{"n_layer": 11, "d_model": 448, "n_head": 21, "n_kv_head": 7, "head_dim": 32, "d_mlp": 1792, "vocab_size": 4096, "activation": "tanh_gelu", "norm": "layernorm", "norm_place": "pre", "norm_eps": 1e-05, "positions": "learned", "qk_norm": false, "attn_scale": 0.177, "bias": "all", "tie_embeddings": true, "parallel_block": false, "init": "normal", "init_std_qkv": 0.0315, "init_std_o": 0.00548, "init_std_up": 0.0315, "init_std_down": 0.00335, "optimizer": "soap_variant", "lr": 0.00221, "lr_mult_up": 1.48, "beta1": 0.95, "beta2": 0.99, "lr_head": 0.00342, "grad_clip": 1.0, "warmup_steps": 200, "schedule": "cos", "final_lr_fraction": 0.1, "batch_tokens": 65536, "seq_len": 2048, "doc_mask": true, "train_tokens": 321800000, "steps": 4911, "dataset": "wikipedia_en"}
Each number is 128 + 24 x the weight over the matrix's rms, rounded and kept within 0 to 255. Layers, rows and columns count from 0.

# layer 6 attention output, 448x672, rms 0.0625, rows 244-299, columns 392-447
[[ 99 152 155 156 194 130 127  98 161 122 137 123 132  88 104 148 139 100 118 115 141 139 163 177 170 125 124 153 107 120  96 107 101 115 150 120 119 151 121 153 110 108 126 112 136 146 122 149 131 148 111 138  88 145 105 159]
 [108 113 163 136 144 132 123  97 144 131 107 121 138 103 106 166 147 125 118 177 130  91 155 116 156 102 138 108 127 129 126 131 133 128 138 147 144 139 112 119 135  98 112 150  96 110 148 121 133 158 121 133 144 124 120 114]
 [127 171 127 130 145 161 126 132 129 111 132 165 132 108 134 167 122  95 100 130 124 121 114 147  93 129 132 105 105 113 110 163 122 148  89 140 123 132 115 154 103 137 153 127 147 134 100 114 129 118 150 135 102 195 126 134]
 [124  76 135 108 154 160 152 139 141 140 147 163 155 155 164 149  91  87 146  76 105 145 121 123 152 106 100 121 132 110 150 148 165 109 140 116 162 140 139  96 135 151 155 103 116 125 135 105 111 145 124 120 119 128 164 108]
 [186 112 121 141 110 182 131 114 106 129 107 115 147  99 117 135 122  87 125 133 117  75 147 133 123 109 129 151 144 140 129 117 132 113 132  87 141  65 100 113 110 140 123 126 152 135 126 132 137 121 160 115 137 100  94 136]
 [112 177 117 169 106 151 115  82  92 115 102 100 161 105 101 174 132 154 111 161 111 111  92 112 141 122 157 106 145 117 115 123 114 144 114 124 152 108 141 142 149 128 133 110 132 132 100 125 158 141 128 126 127 142 101 176]
 [137 155 161 114  93 161 121 162 126 141 126  88 139 120 103 123 134 144 127 156 139 117 119 149 123 155 158 106 153  96 136 125 120 142 113 122 150  99 123 131 111 151 143 141  94 151 139 137 120 110 145  69 118 147 115 133]
 [160 119 121 135 117 121 115 169  61  90 161 127 134 181 114 140 119 174 162 142  99 113 134 140 133 129 144  99 119  96 136 141 139 128 170 111  91 128 144  73 137  95 117 115 143 160 121 114  97 118 155 132 215 174  99 153]
 [114 148 174  56 119 127 117 112 121 140 166 110 147 107 100 106 109 119  91 139 126 141 153 148 124 108 127 165  67  96 137 132 129 123 159 128  77 114 137 116 170 102 132 125 136 143 100 137 147 148 150 160 130 163 132  80]
 [115 130 130 126 153 106 154 100 155  87 133 123  90 123 131 144 161 127 153 123 123 133 139 150 125 130 118 143 100 106 138 138 139 100 158 125 118 139 141 143 136 122 110  81 127 153 140 175 110  82 118  96 157 146 118 120]
 [157 145 125 140 129  89 124 159 157 152 123 162 125 101 171 153 123 145 139  96 117  80 129 123 122 167 101  86 164  95 148 151 102  95  79 124 129 120 126 137  97 128 194 121  98  95 135  83 106 174 130 126 157 139 128 131]
 [145 101 108 118 136 121 145 121  76 104 151 108 183 118 165 117 129 114 176 113 118 126 146 130 124 128 105  89 108 125 119 135 100 125 112 148 114 135 109 135 186 153 136 148 137  98 153 145 111 122 118 108 129 138 132 160]
 [159 160 110 124 128 123 114 108 135 125 118 121 138  76 104 126  96 154 128 126 130 112 120 117  80 143 121 128 127 115 149 140 131 141 128 118 133 148 100 177 151 131  93 108 132  99 158 121 137 119  54 108 128 102 136 131]
 [150 145 153 134 142 177 110 125 145 130 132 152 128 105 141 151 137 110 150 127 145 121 137 186 127 113  84 140 125 158 145 130 163  87 138 137 136 142 114 133 138 133 125 142 137 105 120 161 122 142 175 148 122 112 112 102]
 [106 128 166 122 116 123 140 109 123 120 155 115 187 103 139 125 127 119 145 134 124 111 150 161 120  99 103 114 133 117  89 105 123 141 142 138  74 156 145 152 118 139 124 125 114 166  99 124 132 148 107  90 130 123 134 110]
 [132 127 135 157 116 152  89 150 114 142 154 145 153 145 137 125 130 183 136 131 127 140 107 166  96 130 121 148 128 171 138 138 149 102 120 156 134 119  87 168  91 108 134 110 171 126 133 151 116 165 125 136 107 136 130 136]
 [139 123 121 132 120 132 141 133 123  59 138 142 129 111 147 117  80  91 169 139 109 171 123 139  88 122 124 124 159 138 113 143 120 135 146 126 148 117 145 142 143 162 125 102 110 120 119  72 133 130 146 138 137 124 128 103]
 [140 151 137 135 137  91 135  94 111 152 117 136 157 121 118 130 119 120 161 181 167 114 142 140 103 119 120 130 141  93  96 146 103 151  72 137 119 127 105 134 105 120 138 149 188 140 122 177 142 110 127 139 114 142 149 146]
 [ 95  92 101 142 159  79 129 160 148 122 154 135  86 105 193 134 146 152  91 165 117  84 134  88 116 108 146 136 119 151 151 137 112 126 159 130 146 130 134 120  68 144 146 135 142 138  98 124 173  93 145 158 127 105 142 112]
 [120 132  70 126 111 126 129 112 129 111 147 104 124 123  89  92 148 110 103 145 118 108 116  57 145 117  92 155 124 123 114 153 118 143 131 149 148 117 112  90 105 119 139  77 121  97 132 143 120 154 122 121 148 135 147 120]
 [115 130 123 114 176  87  87  86 129 107 182 188 141  62 129 132 158 132 178  65 158 124 133 150 127 115 135 107 147  97  91 136 134 135  99 114 133 165 135 132 129 108 111  82 103 113 121 123 147 127 133 158 109 146 139 145]
 [173 142 157 149 166 126  99  88 129 122 144 157 169 135 130 165  85 109 170 149 139 143 164 128 111 135 108 132 103 144 154 147  97 142 132 136 115  98 147 165 108 134 121 110 137 119 197 164  87 133 120 115 145 122 124 106]
 [149 114 101 123  86 115 147 132 149 169 132 122 137 103 106 147 131 166 122 187 109 113 102 125 144 110 105 108 123 144 108 164 143 116 150 147 124 127  95  89 137 144 118 118 119 118 125 154 112 117 134 151 104 143 123 107]
 [ 98 159 111  92 116 141  92 130  86 143 137 118 134 162 103 148 129 143 138 109 100 122 122 131 129  96 131 127 116 131 103 139 154 156 151 155 137 119 106  93 157  79 169 108 128 156  93 124 144 154 162  79 179 117  98 103]
 [116 109 136 109 142 164 137 114 162 113 127  91 134 107 146 140 148 126 186 121  87 141 151 114 126 168 166 161 127 139 100 112 145 106 132  86 125 133 126  98 160 138 159 172 130 141 131 126 110 100 119 152 122 134 132  96]
 [135  96 141 129 124 128 135 125 163 113 127 150 144 132 126  97 102 121 140 144  96 149 176 111  81 144 114 103 119 118 129 100 128 128 175 121  93 144 139 166 106 108 144 121 138 121  83 115 124 115 134 141 108 149 107 123]
 [124 116 150 124  55 151 132 112  88 151 123 117  76 128 117 146 141 126  97 126 116 166 101 127 111 119 129 161 147 155 143 157 129 135 116 177 144 129  76 115 161 123 141 144 135 132 154 119 133  73 192 124 117 115 128 102]
 [108 136 151 135 118 117 173 137 161  91 180 143 137 113 120  94 147 147 141 144 111 141 156 154 112 155 114 121 199 109 135 118 141 142 118 134 134 107 126  87 148 121 180 132  96 137 178 126  97  70 167 122 128 175 130 133]
 [149 126 180  96 174 110 165 119 138 129 113 144 119 130 133 129 127 113 120 105  99 109 109 160  82 145 152 129 164 117 148 101 112 149 105 145 103 100 141 103 164 136 117  93 130 133 133 146 128 165 143 106 140 114 116 144]
 [130 137 129 127 157  98 102 175 146 133 133 133 129 135  69 130 144 111 182 139 149 154 124 123 129 140 166 148 121  97 144 112 159 127 129 153 112  99 137 123 120 153  87 119 171 112 127 132 146 136 128 148 115  91 139 164]
 [127 115 153 111 114 113 111 109 104 110 118 140 104 145 119 126  96 147 152 170 112  99 102 127 101 127 145 154 127 141 146 122 121  93 150 181 146 113 130 160 137 158 131 123 106  89 120 120 131 127 112  99 156 142 133 112]
 [106 121 110 163 134 151 108 106 142 143 111 148 184 152 152 107 156 161 101 144 132 136 157 102 173 136 134 149 117 104 114 135 147 152 116 134 127 156 109 119 113 139 109 114 100 140 117 150 119 148 121 113 168 110 138 130]
 [121 108 163 124  96 105 120 145 116 138  91 124 168 138 140 127 118 129 120 102 148 148 173 143 111 130 129 107 150 147 124 133 110 133 116 107 163 116 111  92 122 114 131 140 113 118 130  64 139 113 143 147 111 124 130 154]
 [ 90 132 157 109 112 156 113 119 166 129 128  87 149 158 102 135 122 122 154  85 141 133  88 136 122 125  97 125 152 134 165 160 150 133  99 110 137 170 107 168 112 142 118  79 138 144 157 137 116 103  97 130 129 113 131  86]
 [107 139 116 126  86 132 132 143 149 140 107 141 130 140 143 140  83 134 161 160  99 114 108 142 122 121 166 140 118 113 157 143 116 101 147 107 116 105 139 125 128 127 126  91 142 131 129  78 109 120 122 130 141 125 138 103]
 [164 158 128 151 164 121 139 109 141 107 155 138 129 154 138 120 107  94 141 115 105 142 108 112 114 133 175 159 161 170 160 146 145 119 130 132 129 133 111 130 110 111 166 122 120 150 122 114  92 160 149 126  99 120 132 160]
 [118 110 114 109 120 113 137 151 114 140 164 132  72 136 153  94 126 136 136 136 147 116 102 126 159 116  94 117 113 163 134 108 128 136 150 132 112 150 121 138 141 172 121 157 162 130  97 158  78 134 199 102 133  92 123 143]
 [120 130 120 156 101 154 123 131 151 156 107 162 163 127  76 131 141 102 141  98 120 147 128 122 115 118 100 132 118  98 123 157 154 133 112 129 120 143 148 164 153 125  92 103  91 149 120 113 120 151 133 127 154 149 125 124]
 [121 126 142 113 166  88 100  79 141 107 169 141 107 102 162 116 119  98 140 129 103 157 104 133 111 148 150 122 127 133  90  76 130 134  89  99 117 133 110 128 105 146 133 114  95 156 115 179 103 132 132 123 126 101 137 115]
 [180 133 132 110 132 123 147 100 153 151 140 108  97 103  87 124 148 124 112 149 191 116 128 134 139 106  77 128  73 126 107 129 109 113 121 157 150 111 161 137 113  94 106  68 173 117 151 136 108 133 169 137 150 149 102 146]
 [118 115 134 102 132 122 148 105  88 127 115 132 114  91 130 138 145 126  95 160 126 121 127 164  97 128 115 136  78 176 127 160 101 106 108 153 139  94  94 165 113 157 123 117 103 176 123 128 144  86 129  93 120  90 167  88]
 [100 138 148 134 178 125 125 117 127 118 120 186 144 171 160 126 158 123 141 161 110 131 151 160  72 122 110 133 132 112 119 127 162  86 120 124 144 180 142 158 139 115  93 107 108 109 153 106 148 175 120 120 168 166 147 117]
 [ 87 136 145 139 130 104 136 142 196  73 122  73 132 181 115 107 145 100 134  92 109 125 143 141 105 146 117 134 128 148 105 152 111 144 114 100 107 144 192 132 123 115  81 116  99 125  90 124 140 122 131 190 146 167 115  86]
 [118  91 139 139 155 125  65 118 121  85 148 122 111  70 127 135 148 118  97 104 156  94 141 141 193 142 103 144 104 141 167 169 138 123 173 115 151 146 158 156 135 123 107 111 144 114 131 144 138 140 136  90 155 189 135 158]
 [149 133 123 105 122 157 137 114 118 119 118 107 178 128 100  95 113 137 184 149 133 120 100 115 137 118 120 148  79 122 112 129 130 125  95 107 166  71 146 135 155 107 108 107 138 145 134 119 123 125 113 150 119  92 158 179]
 [148 159 135 170 109 140 116 131 152 117 113 140 131 128 119 131 138 145 124 111  75 152 145 138 117 125 117 185 147 125 103 128 132 145 180 117 143 120 122 126  78 127 158 197 134 152  93 119 138 121 132 165 107 105  97 145]
 [104 138 117 102  80 121 125 141 159 136 176 131 108 174 137 121 141 134 104  98 166 121  93 110 122 131 104 106 127 134 100 166 116 135  78 153  86 136 101 126 154 113 120 150 112 189 170 132 114 122 146 137 107 162 151  75]
 [119 110 121 109 105 172 134 132 120 160 102  83 130 157 135 144 162 138  97 147 114 153 150  96  96 126 143 151 100 129 148 122 143 134 145 184 104 106 171  93 139 117 130 150 175 161 130 120 119 108 173 138 105 125 116 152]
 [160 159 129 156 156 118 120 134 154 133 128 144 125 115 137  83 137 114 137 139 145 139 130 132 171 140 146 132  97 112  79 140 148 121 192 110 134  84 147  79 125 113 102 153 196 116 144 143 124  94 145 122 125 141 147  67]
 [147 102 156 138 124 132 161 117 154 167 162 153 187 131 129  90 107 127 149 124 163 107 123 153 142 128 125 133 144 189 117  98 110 196 132 140 135 106 111 143 121 130  87 138 152 138 125 138 143 158 128 156 149 115 119  79]
 [127 134 147 148 132 154 123 139 112 145  79 121 157  86  92  94 112  82 104 139 153  96 143 105 154 142  69 117 103 118 127 135 162 126 141  87 147 152  93 149 108 141 147 156  86 135 133 142 117 165 137 127 142 133 127 198]
 [178 114 109 103 139 127  86 162 157 135 139 112 116 127 125 121  98 115  93 121 111 152  98 100 113 103 158 135 115  98 106 178  96 126 127 112 173  92 117 104 108  91 103  90 120 127 103 135 100 143 148 133 110 119 131 130]
 [ 93  93 136 114 140 141 135 129 161 124 176 129 143 147 122 115 137 139 139  99 137 106 130 150 134 136 164 146 129 141 149  76 130 125 133 142 121 126 131 154 109 166 104 141 116 121 144 161 148 119 164 126 121 128 116 162]
 [155 152 170 118  56 147 139 121 118 169 137 115 147 151 117 121  90 125 128 169 129 147 132 100 148 133 146 118 115 111 135 122 181 142 100  97 120 110 138 151 154 141 147 116 106 143 136 144 112 132  89 119 178 140 142 148]
 [126 167 125 126 121 152 110 107  87 102  99  92 156 131 130 189 153 121 127 108 120 132 123 134 140 136 157 132 136 126 131 148  98 160 132 122 109 124 135 141 130 116 124 151 156 152  97 135 125 125 147 135 122 139 151 131]
 [160 147 148 148 153 161 136 117 133 125 120 110 124 162 138 133 117 127 132  82 159 146 158 133 161 116 107 122 104 154 124 171 141 151 113 105 142  98 115 139 159 163 114 132 114 123 104 140 160 151 113 130  93 101 140 106]]